Weights of a small GPT-style language model, trained from scratch on English Wikipedia: tied embeddings.
Each number is 128 + 24 x the weight over its row's rms, rounded and kept within 0 to 255. Layers, rows and columns count from 0. Numbers have three digits each. The size before them is the row's rms in percent of the matrix's.

# up: layer 7 MLP up, 1280x320, rms 0.101, rows 282-324, columns 160-319
# down: layer 7 MLP down (transposed), 1280x320, rms 0.106, rows 282-323, columns 160-319
up282 093:144123076127158101122143147128119118147126114116149123166098151115140084096157158130153143138110112101112123112141146134087140178119120182079153170112142124140100163092093105116120099166130123113140153125130138139099137132134142124110145167138121119132106130136116051148108108146136113090115189150139105112151185099156143139180144091085106134183159139125150114139068131147081105120120124098154093064146136135101101153131087154139082113111092106115149137117134143143123116160140088
down282 093:127117150111101138137092115147102162114108100119113148105129123146176145186136140124111138108122116152163131115132088118170109125143146094108132131146136132142160154127115111142134157106109100127084159097127092069122079106074137118102161106158115102116158128093149174131148120140135133125149126112181148122112132130107082104083162092154144082135155130099124147113153169118132182105128106144157168113150115123147140113144109151101180130166148140149121166131138132114145167126171124
up283 098:136135145144160180120089133111125113138108084139112133144117105109095120110122098135116130096106104122074139139142096137112137124167135050150103126108135153107105123118111140073129141124092105105160147155150088124120166146142084161126112152130113107120138141111106151160140158143112156109073099144157157124197132114104099161143106117188138127150169088107141136146108113155141143101107091134110092139133096143124129140156144111132120150132120153134168165126110145116156093109147115
down283 101:122068102126098146106190192149117177126118118094141075101132097109160143119118137116135143133140130075157142058136094151134126175160139134130146131151118137092100125154143122131135143148135127154080109126127113072109135153108161134129139104129107133122139097143118175069113107108143132125127118127114122168113104144109171133094135114128100147121146166153120143122135096099185132156167148106132120138137122119126093110083123117163105129140104101111137121131125120128126152106155117
up284 097:090122115136147117125142112193139129118133151097064134137124131171157123125135170162178121095126098111130128073125133147079126119182123108134116165141131160121106109129143172135133115124120131106100145083124108132102124142139136140123142113125097130111097115158173151148146102118119121138073148115135135152114138144132135136090134094128141170138143076157119168093144139168162131124142094163132116128122171138122129078128091116124108119137129112124140135129134094149110110154084103
down284 098:157125151126140144169159153110115139112102115093119110132091103111090090131141121114143122114125129140099136156069131115120089137182109155099084104108138140108153163110142116124127136146120093100129119121150110114139159144102079159122151156125132127130182126136102105107144156096108146121157165130124127133144113172121114128137138155109100152140140161111103152130111103168126131100126135105155196085124131142096165094107155146138138176087150150126140115171120146095136138113163147
up285 096:129116089173116141152116151153110098111106150137114168147172152074127160087149107156169126140124132151137133126100125103121087123073138094097130090139113145163124139134148160142118151154149099108112135096137135131154141138123166100155083146141140110115142117100071131159105196102177120142134145135176173134126109125171117112169169162169131085101081129088109155158123137151143153116120099110114138155141125157123108095148111157139154090178105148120118126168081131053114122132127086
down285 100:132144125139130145068123137114146152118118153131141136104147084169101104132124104123113157136111117214109103136134104110098137126109123091149140127154114148125126107108108120130119113120116123139058083134128136099136146133095101104107161150186132140169152109117116140102117105114125154108154087116147121099120081101119115129133122159131143138124167119134099103143154108093127115121090117137099128152139150113152155123148137130112132131096117181098107169146172135167124167148155122
up286 100:125141153140155088097118101141148144115147129102147135144104149163127139145144112109110178135081124118153130128171140100155150131071143163150144138144160149149133102125129124101129110097146086141148132142146153105134132149098123139123137106087146119173124097121156130137139126136147142175141166131132094110150097129161145127176118129132138110122174118100109149137129095146094147117126104108133139139092102137113119130122143121140125146125161154128089088127120115129117095144090094
down286 094:173139131142121168139077157145135149139125102143082127156156124101140090111112115118165135137037146138138123128125090136089096167090129106146113125090129180135092152179092116149063145126100130111108110123095133116123144124149144119114143137107129134093101116104146145119169145156123134150112151137114138155107102141087143135082162144123170178143102117172142127136118102097120121116152106136140119118154123134121143153099176129106137097147144151146116132143155103100159127162164162
up287 100:079118114151170114146153133133086102101107115095110124153162117113132148102132134125183100090108105138118129128130143112108111112140124130172145078170145117145134143173124118137126107081127126132201164192188091125115131132079094124130137166063154145169145135140161138122106143163098088160145126111088086148146154120140125117107143144147115095138126080162121146111106182139065108133105147112146151101116097129147135122098121104131140154128101148110158112152073130127153104151149082
down287 100:063125180120191123062156155123150125161144133189120094122137102134151123144122101161161171114107110126130133105144066143112166118116108074110142134132108136115109177109146114123132142087113124127145168069136091128107188110118087110097137079105168165168135081156101092136099160132130125118104124110160169087150104144097136126155130105133110121150145141116118138160133105125087109154124151080126134131094136131109126135158134091109110102112133145140144108075136124123105113104096105
up288 102:086148112155132135163166099123120126139107140133154130123127179119119143140128159192190105107107153114126119162164102183142191111095167141130134134142088121100156119151101103119163096155200117130131135153141132117093171095105113149101124153101151153135123129105151127101117141125148123102151172120107076095117133159138071079085094121122156124119123097109101163117152104078122142137117134121114133094112130129154117126126130171158106148129152098151144129158130119120163139128117110
down288 105:144128141120127139108120129109159178094126154116113125144160180136123126139123144149182149119146138151125116111125169113123108087137123130169107162071124141134121179152161096122167133109105138116108112145117129096161117117159138122164129112097146099126110134152150097097088142153166158165146101130119120090155121143106123118151134143172141112142111147147072134148096122168101104147157158145140116137146124093096127139123155123115129117132116159143130133111107125142104150117164185
up289 099:124116148150101098127125091129111135098141163093131090085136140089132116077092129128125113133118157111104121124170111150145105155137129172133161133108123127141075149133138109141147147110115102123098109109162104085104127161117170086128144133097108155145145147133111108115103116153150177124113125117081153110134095111157138142128103104127148127116116105142171130156152161125145147154146119142086129136133133138115140189154138121121100108079172183148129124129098141153172165166108126
down289 100:140127106084153114137121133103138114132147121137141109129128149153125169138152101121134158117175129161136090155085126156119123125154129125100146138143140127161084108130128152121148131131120150124137119117120077118187169118139158118106137154134127065096151084122118126136094122186121094136100101139176112109150098132148115168102113161111151148094139142133124098123150118137151125136136140115124134143151125107121118116120091165099121098180131086160152143191099112137089136087125088
up290 105:140129163102155120144143172073114124132108140116139154150117175118123116134128116130185152144172115132135102083150131122140124172092182085105109141147101141129111145146132115121096162107163099142137124104144101127154145134183123119129097146127147168138116137169090127129161110108142148118132116123099094102121135090149125131137085109145125149144083099154111113132130151099105112121091106112089106156133192129137157105122176161122118153148108169123157110165100087089139113119144158
down290 104:117124149117140139110084137135161141137143176089121141134120133150165118093143135120126093130155114140167102130148142127126133138114153114107136087136155128164127147161122183111189132132149131101144073141122121126115118126094144155088157132148108106150114151071150122174088091130127109142130122198168128111167109125098154119140178140116092152134131155111103144108111153123150122135101136172139108146149139093118142085165200131066183144163113119140128109136116138131163156126116137
up291 103:111138130129179134162126105146172123121142139150102095122104117088139067150134139143151140122127150144133081173150167105144084119094175115149137135151123132111106097116128149115134171125068134113103121096143159109127095165166140133109123148146131151140097109126125107141128118143094119132089155111107123090114129119127159101095151147118098122118133146165105097135090116176154151082105139138141146139163171154132138105128148125126116136137114146122111117135108131135174131151107073
down291 098:120120126159097128115122146138161152081101142167106152080117099119121163155135082126098065120146124107129127124201101146132117115156144153128138120124140128166125133111151145125086122134106129138131145135108133088149133171117142114101133108146110138137159136109132102153097137129164130153146171153098140129127118115103160135149101146110158120115151141103108069123127142093115136104108104147187113135118143194108119125090132124160119125147100159143157111130161089124132167122158144
up292 097:114086139127188111147135160141074065127113163146086127147157144158109107172125143124109124135144081151103159084124125111162111111135119124114155179096168137118110084141139072129122140105189140139162156120165154149125129125158152101109179139164118148128169111167124112143104094097098126151101131155117115088094115112139147115139118118093147090155159110140123151132119173156100082102108151140098131105126110115131153128160164141143124107124107140097112150134122128129168117110136121
down292 095:150124120140153150141096169121119109121168140118121132126155116141168123114161145148114097164089148091110138098124101122138129153141147101158137116125110141103162160153091128090134116117116182137097097139127109168151117116122134152100156127137114091155124146113133102097161073111144125125080105142126108149097148158151118124137077157093154100110155133111138155136137110178101128147129142104150168164141123147095086115124136106151115110123150153155116150083149103120113108134105166
up293 098:089122120174159167096197156089122117172118078159132098118106122088098145125133102120064057146137129137157142122132139090120121137102113127133069193111134166162080146140126127142100135121127100163103126112140111169120143114141130123135129137140128133129155116082121091154122138141116141153124101143154151171112115131121121182131107148095145156102133111095119149146098097187127107107145144128128156132116127122113120153144125153109141113094183152136078121130138127146136132066093086
down293 095:093167099142148116119108104161112130067125159144080115155132090108124097080127096104147141172151111111111141113141087118158151133150083101140151129133097140118123138152149119114109097119138166133160096162113091139102103146127103134128126138122148149145102124131095159159116107118144161083145082115082170095128150087141139104064154135192127121139122111136145183164133143107072151118115094114142116135172150154132139162117091105125132122108106099135192114146095119147138128146139125
up294 095:129144132140144142131139088143155097133104113108140104109104097108114190084054094140099148108134126128129131154177161138111124117102117140123155157146133188162167101141134150108144115117084160141131158122105131131104105140150137122126091133142135108078143117073148081086164123128126172165115136080144104113139143129162105100120119108095136117129120128166142112119112136133119140138090122073138158146122183149127128125149107147131133104138154119157105143144147095110159127112148101
down294 106:148148096136120130138140197167144099160096106149170124119142123146107169149127126119136127146127103136112204135122145093115126161127082177139121111125124096110106137110164089099106130134156114182127088133147134114132170139116150129108128133112154170109139143162056116127082111125135114119166114146147145123123154123113145159152120126091139109113166132110122130146139110142093130083158119077119123101116079119063126113124125107143145127117137136105130177135111158138155146117135127
up295 109:084122119099121141090137090113153151120131150099130124154125104114115116116114127094150152116155154113144136080134116138153092104121120127144128117148143110133104148154086097100110140086103141075133186115108130124090110116131190154151134122144130124130155175135186122101097144090103170129155156105114093123096117102150152105150113114167112143141137156128136122146113183117133106141127141120090079130147130104124177132136099148120122132124155103095151155140174156157131148140152155
down295 113:113129108125166159126140148135149133113128131152164131091134128130147086179101110100114109123108056083153119101139131176109141121141141137146120159176115112149187122130119104132100130122123117092161145160115115141109160096131126143131140161187148156139156084133109077135111099117124140110125115112132191127130119174112130112121145139124145157110154163126103118128102122152185117174088094131172140176126112143114116100123127139132140108129122112151100149139101129144126116122105115
up296 100:148124156114124125118124118140106086140144176144136121107097106150123157159173134136140094147098101168151161147110109111117123131119095136150104170145123102134157087156124147182054143123105111133083104128096126106121115148144104121171136148103079150133153148132101118118138142119201135109158114113115119119112141183125128145157120145101098105142127157118090131131125094129162141123143139111109139141122060114116109139144118118131161111169100138143169172121117128102106112161147106
down296 101:115075142104090124146127127186132106124125138117117126132157145135128147144106102149162143168125121196093159134152139142124125097144125118155141147147104120103047162114110103127120093172155149144171127138109100116111142137135119117135150111111124118125104117189155148129108156144119158105091118171143140122135080107128144124127160162113126101183106103148137159147099155134155140137158110134150140116144170120155145133159122111126144095124113135111157129091113121096126100114131145
up297 108:116129117114200135164082114143096124159161112145137133102096113177131138136093110115113172129140105128083131152062151109116156135165098142078105135109066114137121116153136113124116105128104100144088133093108151135155077143123101183170126166155148129132115139133156081121154108092144109143164127113111155120112156107131132121146139111119155128158151148191102155136127133122135132147105133099156147088128086133100119054112105149105134119099136104158145098152112109142126143128134122
down297 117:130100172123175177136121168133150121110155128093100148163065123141174102170154149127138147151118147140155161143101122111151102118123150093142143125137090123113116143145112144148104135131154112138114107127123134131124110152113134124155133161161077154137149155147174210087142132145122133145141119094125124166100144137104136120070131082137126171124121112113161129131111168131138109120117147109130134194156058162086070111149162128124106082119123139132130105120152115127114145141167137
up298 101:152093150103113110103095134169111129129140119113142116145126113139176165130157101091155108143093118143156144156129122092157130166106146105116095152169093147144136094123168142106157144138151117140137099096143133127143141140133108136123158148125145131141138104075132129133132133162128091117116153149129165151114108185110125176150062113188123119098095102110084148140135101087156140117111108119085164146116149086115118096169099141149166132111116153127106107179101138135119160145153106
down298 094:129102098149145120131159116115126123091122120120149158124140150093097123152077154105095145145078080111134111138121095161118136135110153169108087131169139103121140109144166100162144130127129166099121162161113132135140075107133113140167100137158122081140120185143136096173119099146139111119086129142169135093114108098120127097108149127146112119146143161133101141132105152147153126108146144153143126164135122075136141141128116127153133140162125137138160178111118135118151098131102169
up299 100:131129114125172097110141143125125130131139115173136145079131103144119131152083118107133066138097122101152080078191125161091122135096130152137152104123159128100091126093143146119117116110100137145124123126146094119114152132112121161102092181101128151118152100127097162110127085147129160104101119141131163108136118147146107136189133157123126125126130160165169163119125108141145171132137128110103169154136125092134153099127146125143124149088171105144112150161116147141139109146106117
down299 098:135156130165085147160117139088149131119108102116183114213162116145138148124100115107172111184151107167087182150132072112164164118138102129141130126115136083140105096080152156115164117122151164113107124124152132132120144155114174109133099115120116113134120143146111133096122173117118106112133129139092127159145100140135169127132116137117139102135158115115150114121135124133134156101155163168123151130092131148141116125141127134110136135151119103120119099059137121103124169123113091
up300 099:074117119139152102155157155125124135122121104116176106140112117134134071126182113135160128152127098112127131101128116148103140092113137134139151160119148121123118113121136121061122142150076089157125152168106165097157139137110084121131122127130160143168125112118162120107146119103115117102133169128138158143148158126123158142113125145153140092139161093146103125128181122134107139132165099109115108113093133163157138100113114099080100118113110180085138075103098120131148117156108167
down300 107:144136156093132131114119110111128082168143122160148108098176121141134143163100106118085131085130176180090115138121132136158120154109138096152116069147102163147104128117116124156118090094156168115091109110144124146131141146103150147134116145131075105076126103157124149136148143130109118083134114106114115107137146119147112152168113110074146151105103134145140147118113160124101136142117130132128098155152144097141142141126123178171167120135136087157157128177165121135110145079122132
up301 088:134100139140138076130164122143100098151114117124140150120109136171140110144117162146129137101093098126114131140115120162154148130123171147142115109075103147159132109112117115128172121167147162130178105158136115130105133126152101092172106098159140129146170118121126128169109113140082136080101093111103117144140169126090127129124153119129173133121107083159139117144160152098093146096116113141139147110152103110120112134130138093088120137114145163143170099065155111161162121114149132
down301 095:098149115156118111122116156107100124098100096131103141115120156168128145171116169154105138108146106130120131145133152084103105123118111112133133134130138132098112124120125100138105160102167077131158112152108135122178186123105179149156135161165139101071133138145108122133158073142183115123121176162155146151097142131122133089133118106098106091134161097100160119115148172132135168102119108148084149124122115136137115089123093134178131159097104135139092114157104159139101151137158093
up302 103:100084091135152151139133087127130126147107137127156141149111149116165145119109121184146118172144175145130128132166160128105132094122136132108143129147120141135094131059108152106109135129133097129104124114111110101126155123120113189139136178113083134186148119117098155137149116142119156149109137116107110095154101139125109135109135136117178082146178172151100133109157151150136142114113133130114113080141085141098121117057104132125123135123109085137136132126152122115117159108164156
down302 100:147123164129136123087125161117143087141156088143195118136145110089122120075136117152114102123118122109111128154125066120148120130137112095132128101113184118117130147156169094142144133120155145143117104120118145147126116016154143067104088189127149118108125125094163117144132145121130107088178155144150121150139119110164155122139148096105122162144100081136135152123133128173138108114132092109121117174128125125153123131149144138127115111118136107089151157101129138105122144144098127
up303 093:054166130112110103135103132111126124148158155151097104086117141155146161109172139128109174131140091131121159137119127147071152110074171145143142103122128127090111095112093143108106141158148117122125141106180124106122169106132154148163138078116109151130120110112110129131134121105156082146107106130124096145131175101155104090182121136104175161107143137119163162135125093145119126117119155101109120144158151141125100182144133098152210129123164162109139163092137119082142114118123140
down303 101:168127157065153111179120154096132111111132101114116106151112132124154086166144123104136149110113142096098144128132108140099147128169120120110108123125114145115152142120163157120125142112177127101131147120144177172139110134115092104152105148118178157161112146176113138123102121128110143102176142124121119154123121128128138081097143138147085125122135124110137164124126125110161092097120147123160133143150119058120083100134076084109103151099147135133085094107134145149147146131154122
up304 100:093109113148113153108121147117092094104114127114121135097153135107136135127112148127162111123143125124121067139137156143150181094094156176150148127155107114123106120139117149123138162113145127103105117132109170107125109116134164125181131098119080098118106120104119102066132118166109116102122126146176160131140136128138127105172137136136112164108156145149123130135081128095088123146156130126162157120149141114155129164148116148124119143121159104100175120139158170117097197108130144
down304 103:119138161119145146123159166174103117132156116095157115120150128137128124118162125102131148190141128127107120141131139152105114071130149118150135156114135096107124139125128117109151138100089139122157162165133092103113119175150157085171109090118103159199087118126116138121171128147133122154143110133159104103168081136097139177122119125121112098141102101143133163154158125153059157109141132159162091179139138135073152120123123159124109141158138123118133132112139137124164140087149082
up305 106:120141132109134100085114157133163157112096174126144105123139121142110146111109106145129115142092075101112118116123093112170150095162137191159165138135144111138104111082142116089124122137138114162127093124176126099150128127142136108154147114103146105167097130113098101113112126093104150148118114124158151127144163140158146108148135153089143126156204105062095117119127173137140168106132110163118151112141164142136144153117121117108080140173151130096131144126083170130114114153117145
down305 112:146119165173096106112137127101106176113127143096129150125127140133134136141149154138177141135102116150115168140112096102101139135122146131127154104113138094092120124075113126088114095166131135146132120129108109128126138190167126138142126135152117126130154122091137102111128150087162104094139126144109137104110123096174146137095118134124147088151132128145142130119102130115111142140100104148115119101107135132121103136096102149126133146094176147088109152180105106099111123105146140
up306 095:044146134153162163133111131101075151142112148123166118150108171114129105129117141119131109192090149111142128089155121141124146135118132149115125132139145157118133111086136144136103098138133147134110114137086139134119132172141126127107167160093165143081119113151167115150096142154141146133145158145113132149137136107136102120068122099141113133101124138092101103117119149139133162109111145114114133161130095133117162137133124149107138151116136118122179156132127097137088129127112129
down306 100:095101138145151116122118121098127119147130126069127140149135134100134132166118133178129121109153128149102131115115078153124160160143141127141104111106099136167108146148189149155154129093126156136109134143133130125117113095121122055107118168120125159136156146153089128141155139132094113110106133126138137126143125100142159154166144135129098112154099107126148096128169166117121114168111152146146171070101144122093123139135102115079150104125116114111125149155151091136113110108097148
up307 104:149157169097132126162138095083124131136172143086096142119149153166171119169126143109130139141117133107099113115106115141110078125090174153117114099117113148120121124133140130136145138112147169146096152173143135097085129097163156139116162092103125080155144128114114147159125132129109130126122104075131094105139160147134115146145103126121151166132126111099095137136151144123135120132166131131123107133111140085127115114127149144131131156118153144101118139111131130107152147131141108
down307 108:154152123132117159149101133148170102152140121087136094129145127174124177146106162149108152097093109119119072154137163121166156158162112111132126156166126135126110124157112121119098103117139117190109116138135112117150112113151173098140140123127163131081169141114124123139104127157194128127106136160130150069094124140123108124141136187122142118158138127124105124116115123108059141114113172121111152137115081132116107120124134153135148103093126171167169133153117160094135164169170108
up308 106:110133092149104140139124133144149122120143174111134103160112143102082139122119113137124108157148103079072093084156145169126127129127149133125146149075160125142111090115161118106147158136138092124126171127126112123090110084113124148135124109131158101118175128115134177108111167110134137161108124135122105180066164083123124138137171120139138140147151121122142140152124133134119108118090086090130093147121148147070139176137146148142140095118128104127108125103106138096195109132130089
down308 111:132139110109093106133121141150105108144148140106177151114073182170123111069110150138116120153132142078138138117143162160102080146104107129144134116094132081120165074100089120150129144117137122103107163113141100088109232133147156123120113113098126166146163150139128132125132131112127119152113130103119117145097090129127142159147092093151116156151109153134151171107122147096137150122136131123126100088152124158134137152134123128107173144100120127181106119165097146123147094135117112
up309 094:119136158071136128149135126173080133110106126127139127139098099105135123114129113080154106164172150135125113134129102169088123112115132128150164158124169139054132145102141106156132068138128097115092135112110151115092143102129137111119131103127135078131162090108150143118186138104124132134108110129107103156147153171124109094112094105118090111114139138125141119124116071189130128140114158116140115141140118190113098141132144098145156096124129166135163120128168154165141120092141126
down309 095:122143099148094150128125136140162147168140108148145114114133152128106148149115119118154137137108089116120121115152115121158122112152134108152109123113108109161154109120156115146137137144150163127099093112123154111124143149125212090138152100147110145107138138143133129132104130156109122151149113162156124119168095142129141141079099079131143142128146115083107149122138117106114127105057097102103107141140148142160130124127141117102143168121137132154102157170138117146125104143131097
up310 100:127127118129151075125079174141134145115103130135102138123095168138150165109131113133096104114158115099139123135094157091122101133097119110117100136156165154136134101131127163141178179155096118128125156157118120129123156136182157122138122169160120121115130168107107160144103095101103143164111134114117158111150140153099111163158153120112136134122153111101141148133129172133128082132115121196140121130108131144157116104138126130116121131110117103168119143152143120136134114112134184
down310 099:139121111139116116123125121102137075100142140112135149149110140131133131088118137145144141128129106121148140119174105098130122147110112148078118125117098114113118145116105086132158161111134136133117083101128150124095119133114155126087134132136081114154191069148144150138145130109158125120143118140080110103110146147133101116143081127144145156146097131145128071082116070092092107147134187097094150125166117131170156137108085152155102113148165117170181136119173118175153121068148106
up311 099:126087091141162086143131179135107119128118126111139131157126155138139160148122105118114129166134123089111137140106136119115138145090134148105070133156073164114121101139108111147081140110100099111097122128134134123152153120152121083093163135192080126145135144149158130133116149124099126179131130135133134121143139114115177114167114092132157125134118121125138145134102133154071162103097149129137117130109095098114160149153116161104144144108151134126165123137112146105087131126129137
down311 095:157113154109139135139117070105130163122126127091163135146121104148143122120127170153107139165079140107110116118114125164119136107106064115123104065122121158118131109123131129119114129132122110155118130129116116160137156122092162144124130125117118136110106135098091123129088124127088130088101117117170150112159146106106068118088144151115131133075144113110122135162132113086157102134134190137123149108160112097101133143103112097121117143152129122120097174135123158108165110149134129
up312 097:122143185126149117081126126113102154127123102162141084108146099119137109127111122157145143146139148125079150148133140147114130108113118117137102197138082116167091118092144149125166167106129108152153163115113121111172139154108153132071150121145101120093149119129106118132147137111121136130102107122108116124149132063115131096110111144152103099127094131138154119134112130143122144164144100107102112158119144120099148141092106112067141124129132148108142086116186174096125159126129126
down312 102:109132149167130118082122066131154154111118087142165125084129100119098165092161147133107120129113113130126149166097119097101125125108166111109128139122143118110096140134119163134126120119134154144157128130168149154107116143141148105107059120133126112083102109150092111105111137133144082162142120110132150109084187110106189109132105095090142109107126140112147164149112141140169134111166123113113139132140097137115152107120146109141165145178118133143131088132158091143178090100160101
up313 101:139106126073118145132117105074138090138158125108137112119146130155107146094164108099146125083136170090110111105163115152136131176202144133118108127180155126101119107125124132136129077127072116096107112150093161126085103100132153163145187135151116089150110156111132120118131128062106158140074166125091140144104112170140159083148094112091068167159154117145094137117183140133121111162158149145144122148101143108105149159107131148129113141108114106111143162121186131115191164144155175
down313 100:126115131116135105100188130104083131109124149120160089157157149099143106145149082177104119164118113098165118135152099149154143111124128101158136156061074172101131139141157117111152152113148145092100134107121091140151137137109177149128101178115159159124079110128095135121164145154119139160143118117137136169125156119093139086087086172151147131115078112134152159082156122151122170147126093110159112104104158176095145126125142139115103096112122116123087104125135116147158111130125143
up314 103:064106102125150114134129120130132119170153141111107166149135104183135140132125126131143157186136102138137114106131129134161127112127118117145086132155121152082165123149107075123123135144132133131118132132088128131115130094123152118110174180155124127148124150117141167140101105097128135123145147157136070097157145147136108116115162134154161098128127133144164140137140116124113160114162158142097143116110096133153133148106143103132142133122153141153143120095125110097180106113110109
down314 105:104123171171122164126085081154097122142127151127112132124102152104142113104159111142133136109139127100127161135137132145113106164154133102110104132159146133101118142095127142098111163139145114133129137107106156150153098138132122172156047148136117124196054118147151135117109162149125113113150134144132172075095078141125104131149124101114133154111072132123134105153150119101143128131115146114152137107160142096113118151137129162185122112118114153120078125132087080087153170114116118
up315 107:164142084131150126092084134103118104125119134173132108134141146096130150118131092089122126123156119109159159148127138155176112104126152131107099123150155140076124185125136159139133131140171186154153097123167166106108147091130145150124149168125150128082112160085098141104132143127133124169147117141187098121139125090131151133102129114132168151129118107107132118089159160149165112141146154111149130129110144106162122104147143162077158155141064100147166171172098138121129153124151155
down315 096:148175188125190121155140095126117120153125134138134111130106103107139118124115125119112132146126152131091121106173167107124121084096151137174100144098132125132149064173104115109149151108094097110096133135114109111112124095143130075124075098129132088161116124105132119153102125110096121095134105125136066149132160102105149124150125158147116097141101125163133087151094109131101150107145166077105119136155144158094145131139114118111129102122135147116137097128136167131084106094153103
up316 100:096155143127121119166139131158142160140125162096121105123098117156141126126119089119109087113139103116159104150127096176142126125133128163137159133066149153175130112129119144138128137185147140111131145111152096129152131157110083132095097099150159116133128123123078144079170123108169143117150115178149111156128142097107115135135122104099174148131136126136149137119138154107102114119205115128121147123122158087132090132105110142119143126120146136143191126111137138114132118172104121
down316 102:097149128154154179094093081102107088133132135130116134166126110162087124160095162141123122133105129133140181123179151154087117086129100135165118121092131103130125178123131167110088144090146124142107112134110164104125097132114163186105145168132118129152090157109094092118096095130155095079141132095130155131100146139168141145087127100129121098122133155142135136132114102124108127125137137137094119105099091119125128153102141100138119114103105123131111135165137124162136123148114171
up317 110:145129143145109116145128168130141115140093173117122095172140177135151171125142124134144143164130095140083102124108105091138131118106148144143147077107167129122096128079055144125065128133137141112138156114111111164102145117136117097101147136103143112164120125104124144092129141126158151163165110124088137195082151170119114046121106111124137122148112106097083134137117127128141164117097153138115144129055139103162138159114118131150140083133104125091180094109144147152110138129127120
down317 112:146125146128150140120132158115182116127143113110179118136124153112134134103136104147136144143150147137125104112127109149113089086105151154114110134123103100132104124121112110076167118101156063113159102187122108155141176170110141164074105069159100158125164103073118098142131156149124145107161155110103126136150203147135146128094170138118125089144141118110175092139116146112171120154093113123147143151138092161131131129147140102153130149126121096131076113142167121120163141118097100
up318 105:128129097126162162091131139147151153178134103143105137114133138130148101091124144133139130153150084116132172139151134104156061141138145119169141138169136120100099148088120088120131099105138094106136179123135078168102149115153146129102090127150125121100129154123169151202124145131141096094120137114136142133142154137093118124110149096107105131140131103102124124129118099133099149183138119139103132117102149184146100143098123128156135126139132119115118133148129133153142144095118123
down318 109:121145129121115138127141135120122126144157151138117114080177093159144129136142139115139083116118144128153145103136129139100140099127145131088144134056120112151138160188126135151145167100126128128125115135142154157116160114111139133140112162144121156119101118114071111157132101150169143111161122143101153156163139151112143168111054121122150097123124110151117183134139138113169065150132107131126126150125143139107142145160153094112179113101100104124124125123102127131157128127154133
up319 097:127163126095105134146147136152127108099162183162144105174125129128135140101171104129167125194128124143163108157145113151125139115170102125158118134134087151128080109128123108128133114139126183145136125114108130112095101093097127117141140138159123140132136166106126135135164086110095143123136116150158177111145107143135132145148104109103138077088118127161095125150112139145138117133134085129107115081097141140112115111130111112076160160165118103154093132167160140119144132182172147
down319 098:137118102120170148124112085097110160122142096123121082103110172099161122136138115104113142090176121126105136118162101088113123136124122166104133123150078149131180082145145140145135114134147096120133120153137172122138134107155122139111134156135119146104175139102127109135112097151139134168095112104121114139142160084104139115128113127157083145154145160126109051116154124136158136138144157163115106152111111124142121141142143099154113114121136126090123119113148161131115149149133122
up320 102:081137175126130101135111108132113132145116128108143106130111123125197115138145129131080145152151137143151136099139116123134182154130123125134129124148146093132105142121075102125139103105125092135137126129148100182102117146155135125129175126117116103116166172149114121098135154133124097145138081111123123132116126119128145141140118153100143143138114157156098111113116166136108133146113138155147073156152108125171166145176191104105149125084113155138106111130116115149144135117127104
down320 098:143143128168130118136131162099137175163096116137103112127101132140146117135111088099091176169115126115141148093115138154153095122142148113133121137107113143187116154105135138136140127133126156086090100109161143129085086144151147134106101095146089164122122097126124085110129169108112132143140133136145088102121117151133185147130132139123164151122144149126075098112122149118129102130116129169112101159151085118143177158184158137142119105104135143105103144115142136172133143129076151
up321 092:121123138096121141137194155140169161150124142112143102145150164128141178139117137171117110101124123138150145104123148125119112133131186113108135125149087102154149145109108148137136124119104093119125111111109128130097102141152133093168108118117145140109151113175144107087086114118145134144051127188134151158141107104154084077118120112109106123116129117134118143134149117114142105122163109135101164117125114126117162062164099140084113150131110153125129150099109097114143156110127127
down321 089:137137121104145112096111084142101064100130140126081153122105127125112096128111128142137114122116152119191135172155121142121158079162144106146125136122158164183147170105156101163133132078142095131147139138173093187115095143181095109157140132131138099168097123129130122172145167092108144128140123099110103090163096159113170173169179142093127105124152176106131149153098136119111109102130101115162068114153153138136112151158136126152142160127115102132141113101116087124153089101120144
up322 097:167136145110106125109160107170155150106101118154125152144141122140109161127140164147102084148113093122119140106176147108142134108108115128141083125147104131078128168122111114130137121119152153164150089104152116141190127131126091109153065102128121102115106125142101121098147089111113128148175108098116147164118116180150146108120144153077136133148155141074132110138121127143119165077130146156144140140131109134164133121141140087127123131130118135129158122131128154120122140108097139
down322 093:159119132153163127142094126121136151178093109102093184136127117164110112130129107125084155100099101109077109139122112125128123158118100100159114164099121125135157118132142096135163114103119174090102119117091127119157104126107114112107153160098154103153146098138130109134118140123141114126137183149138107116121128140113075124160148093133133153088101123130118125091141119131108144141124141133107083129147137115111095154126101145133133127126127084105101115120161084160138140154056105
up323 105:099137113098123106158168124134148122120150164123142150123098150125123148109146136119114144120164106182126170129144189131167160129132145141109099159174106117165113123095139145140101081137145162102140145154095127129136144143137118129149157137121112078166106140127069114139159105119135145144140167190117126150133132170151098138098125101125139172158139091113124141167091141180096153094142115139162158134162129149126142127117081143168173083139103101157129122084120153167135158085082108
down323 102:114126120091128099133069077115140135172172130121183100155122110125157120111124093149142120107140145112115119144115088129123098167093130152152156103132119094116139113098139127125132138136094101130127127121133119120085104092134106092146124131120138151095091080118110141095106112111085157109112091162176134124114182115149125080151071150115102156122100148085108154140110129183129162158084112139107116079098144126140122132151150110174110113113161116140100125131135114125094111111122131
up324 096:135145129102133146133152130137109137119116145127169103120132121082119088139121099145112121144116100140075085122174148148149125115134143116138152102128147127142134144152107107127133133108132135118171133121131154140091135096144092100119133189158117134130142119098134124079120087113100150096097100133088157089060136122171080131168134120134111064128144131146131109111114117130121153129148117099119123131095114153111150158110136172137125154080130169127146069118150165120081100123182121